{
  "num_key_value_heads": 4,
  "head_dim": 64,
  "hidden_act": "squared_relu",
  "norm_eps": 1e-06,
  "positions": "rope",
  "qk_norm": true,
  "attn_scale": 0.125,
  "init": "trunc",
  "lr_mult_qkv": 0.7,
  "beta2": 0.99,
  "lr_head": 0.0112,
  "decay_shape": "linear",
  "dataset": "wikipedia_en"
}
Each number is 128 + 24 x the weight over its row's rms, rounded and kept within 0 to 255. Layers, rows and columns count from 0. Numbers have three digits each. The size before them is the row's rms in percent of the matrix's.

# layer 6 MLP up, 1024x256, rms 0.0941, rows 1017-1023, columns 0-255
103:145115172111067124128129095130126167089114120165100087129107121084089135094133098104137106126116145160111108124144120145133109108130120132133118130129140133162111123123112119128099139194108129115098153150137147115147131153123155098091159143167139071147143129133164116130101115135092099122160154141108127146108139120170165127073164177123079118150101130174125146116132174091109116137140080068143113139147119085113154143107139154122138193163113176128138132171113131158135125124139124124139164138115169121138140128146152132156127142101117132111157155148161176105099166096103091108101151067131114142104136110169124142144142120131114120114120112159140126123134138138114127116140111147155093156129116146109118099167121145160129153125109108113146192151106136095102159170124104
110:116115127146112103125091167126149124127158139111120118121101137115119203101137088142163144085147112143163080123130134124131139154098103107127180131159122094174104123134107136153086096119150125098161111118127173138186158141164115144121139101163125128172161109125143112137084112128124127139163151108115083158124137090112137137124093123151120111117099083125122143137128117132137150124107138114142088116158122118147146097105117129131118147133213089085112108110132127132175118155111128157141166100081128114156127168103139122124165113120118114133139143128126112112141086124148108087121113134094105160146101140138154134077112108110117141185156145180119120166133147130139145135145131125119109162101182082096173159099128102125116139124147141135127154105118094183136148131153114
099:124137086130126144167158153126100166082132116131098148150182120140067123129084189107110102131140119126116143141135140130161141109116187163161120097133139123148133138130164168141134107114107143180106124139142093147135136155080115121121126164129125111134147096125149091126151136119117149134124132135102102139150099154145141160082122113129137111130149121118135066157095109103106110078129041143128100102126147105100102140120119099101101102149130096137117136171122121092092120147162133144131095127131103104097139108134096135139119162161148122092091118124102129138161144115085138131131145123118136124086106111118116145089134110163167110135153156158086137146095154115114136126111134120155163181117145137116114168176127096142119146152144123127127152176122117126141155193155124
099:112121108122116124148107149128123107142153100119131122144099091142079131130120119097169162108102149120127160171146089100146084098131146174211136094169151144119148119138112160158118125146154162116161146093169111095168115104105113110114100101132135125128124115129080153100120117109139124103168106144148084132165098105125122104105147153128153129113141124151126123136143140168098119138133124131101107093095099132163123106104134124139142106170156125123140097114128141116159102121091173119115132101111139142124139085120105122198145116119111145116129124150164125094064117104080153119107104141105195149141116181146129161121130115129136164113110137125135134115116147120152171112184083112161145126120138096124144136112113099119081111092172132149145151129095158132104136156135133
104:132110089146112161147122138161115109115101117148134149147102076119144138102140092097122097135088117139159147135087098097130142114146102106113127124118135115177122155126106100129110148128151159109114124144076158105169162184151105110132106120173152153128083120134152124144105108166103086158134146110091149150115169113160157147145118151165167154153156124107110119132155145149142124146128139137152129112124157139131136104074123121126157074120115094149159142166145117119089111097073130109150125132142124140162115122112090113132119175139136124121102107130121155096153105145157174101149090087157091171104144087153183123133137146106146144131122159158108146109148134136118140135099046096137116111123141106114157101115120146128145148139128122105131134171178130118155139140115167
090:142112148132143104127107117123125158132146131132169060135158170120108124152126127130126104089146146172107142116106093117138153097167164148128092124067105117139110159144118133102157108119103143165128139148129152121134129162157135168070137163109136143107115114172105157129110144154138116130136088124154149105134160174174117156127109137136144117106109116153105130140088101113140149130116119123133101064103116131092122089156159158145106138107149138118118112126125127165152098105132089131136100106167101123142099125167119112129123191125100125139151116160109114163092094093134112121130095131115162146120096194155137118103144137141111114104158137166097124076107154141102145155103111181091160142101127083125153114124165156140117112115132147093118120111120092093144165099148114
089:099135159121156128140126127150135126122139096086144159131083131145108094146103066121145161170124114103133132112166170167141146155103083141091125114136123161147129151102106124134100101089136146099140095112109128124110119131129125168133140090114165165133139157160124128115142168151157109130185135138070083117163119126165142129138103096119090169154139097091114121143138147096141081155091134070116159157131123105165127102133105108138152168125164124130169144128160132136118092136111100131125141135112085152139153130158123127086086147136170128141123117166116187083088087117129122127108141108147175115100105124132104100124116108119147111132133123126125102165146144129133130136124136137160139123062160113085117110141119179130111138079114114116161133112128100114140100142141137
# layer 6 MLP down (transposed), 1024x256, rms 0.0811, rows 1017-1023, columns 0-255
103:144108114106133112149149135125148132132123079121190112116102102122141132137143110143139147170151167160158126113136128111171146095130081140146158155142139127102123125113127100073117125143125111106124114180101141157151138150153125096125123156087121120159146147135183135118117131133105110102114118144127143131135134140084146134120145159135136172101178178047112126113100103093106128125116140114145128117137130090085094105136162146145120123125186126145119086115117115137113135103074135145191128082130113132137116144151144115158140125101121120100118153118139149108096133184141131147122136124131115165079100111148113177173145155136064116164098133109157151134149134103110136131113118130170114125129100140146092102070136124107087135105145150156169115134113135070110141130106124
105:125139157166133164111119119116148089088110145136118131131132103104147177118164103145080142077120188164150112117115182140103136116144113100141125132109136107130127116140150114144101130090105126136126118107179092180098120198117110111071117116120136187146149138128078152108135089126193137160121125117117125076182167136118143111169159122169114135137121130124070128148175128103161126153085139162136116170127123147103159135084094089116172141131143118073122137111126132103111144125115112091139115145129128125147091169112102156123122143108111080129130125129146148155122125156099120146139128092144153135146114111137160096098126168164105089112143107144113120136139148126147120149098152123154104126099131139095148106107117126115132120116142096139147112147142119131124127094120143
100:118119112092146160139163103101095089132136162140114096117112083141115150119161119109150171179124116167112114143151145133128132144129089118089125096119138087197113153159128106115090166113150096106164134121105130187144085142119126117132158149104150129145108159119154149131113117118131071128089142118127134090121163156115135128113089144109147169064157193102150151125106127144136097104132123142124161125118115106082174134139136147155182152124122087124117140139129125146081158129094138133109199133113136142128164133174132116108134132128146152133123162110127118118099117130113092126148140116114106125067097120134119136149161128168126092132114139138120174156147115105089118117136096126153111134119125146117136080101145115112119128148093130128189149146137128116127125125141085
095:100101095094124109168112121158163150117095123122147105129139168162154115163109112157151146117148118154143124131172107092103135138123124117116134118112127144133114109139132127075120120115136128097183130140168051105134162171111136110130099121130059125143110124141132103137141160117130154109155078099143142113133131120089120174096129177136167108136105184174111114181060133157080142148133100134094125141137084168123149155114102143181146148124173112141162081141093130131108107178134098120125135163126143119112129133146103124116153137141109149113121114157156129122102127124101128134119108112111140106135114126100121113136136144143105146112149103113119116141130111122105153154159116151138115077141137109140148101085129146186163112134107119157150144123143160110080115109101163
102:102173122131111170119073107144126113092115146142102135100119130109160125144129104141147070076141176132146092091108150127128163119144073107128100142107139132099108110086088119101099117157148130111106115134115121129146095133125151152091137137198179117093103144115139104099128104180106113128133122122131099093136135120140159115123151112154168153081128121135156141138173120137098125131148168158106100146138119153107113179123120098117133125117146108119162163130126141116088161115096147088127181109155191142162149130111109093149143154104146098175125168125114120145131107128144124158105153148124144108153103139130142139156098117123123147121123141122069122160152147125123135183113102128106119148127102137116128085116103142140127128095127118110136074162168158120144121143128166
093:112137123128118112150086125136100124106141146132114117135095136089160113126123150110145138144187142055142138122149147130097130116092122153127121096140102100069102127101135129123080152092138131148152109165118142161131122135114158126148124112149166134115117155085132117154126112154153148195113133133156114122166138079114126102164135133161086129135100120103160130140153092160106201135133148155119129121099137119168111110082135141131135129124126131090147103131103161132115132153128145168105143150145139180154127160118127142130160074137151138107120134119126136129171123115137155172110129119106111118150160106117100138108145145150123107132113182098108143127121098105132093111148119101097124148201097145140115139094086163149148122114114143112079117121141155090121076077084141
094:105122119147121137120116146153146162141145103110118140140125104177176108150137103136074145184156103132136094133122176151100100120082136144135147105109150151145118127115142096137144084097111124091129098172135116129140172098089147141113130098134139154137169158131152080128135132122138104113128115129117093096135113113096137121138087105110103107150136133139129141111148115149141109127125121140062143159082117160127130110101114142159101190176100118150139103174151133126107110148170084143093155134155130149131168136176186142101116139076129115110142131153109114119137151138099130130139168106153136118146146162094122121126109145159148125114121123104165168108186177084116121123128148141121125109189126126121143101163129161098120117112134150086123101113099100143135114092105119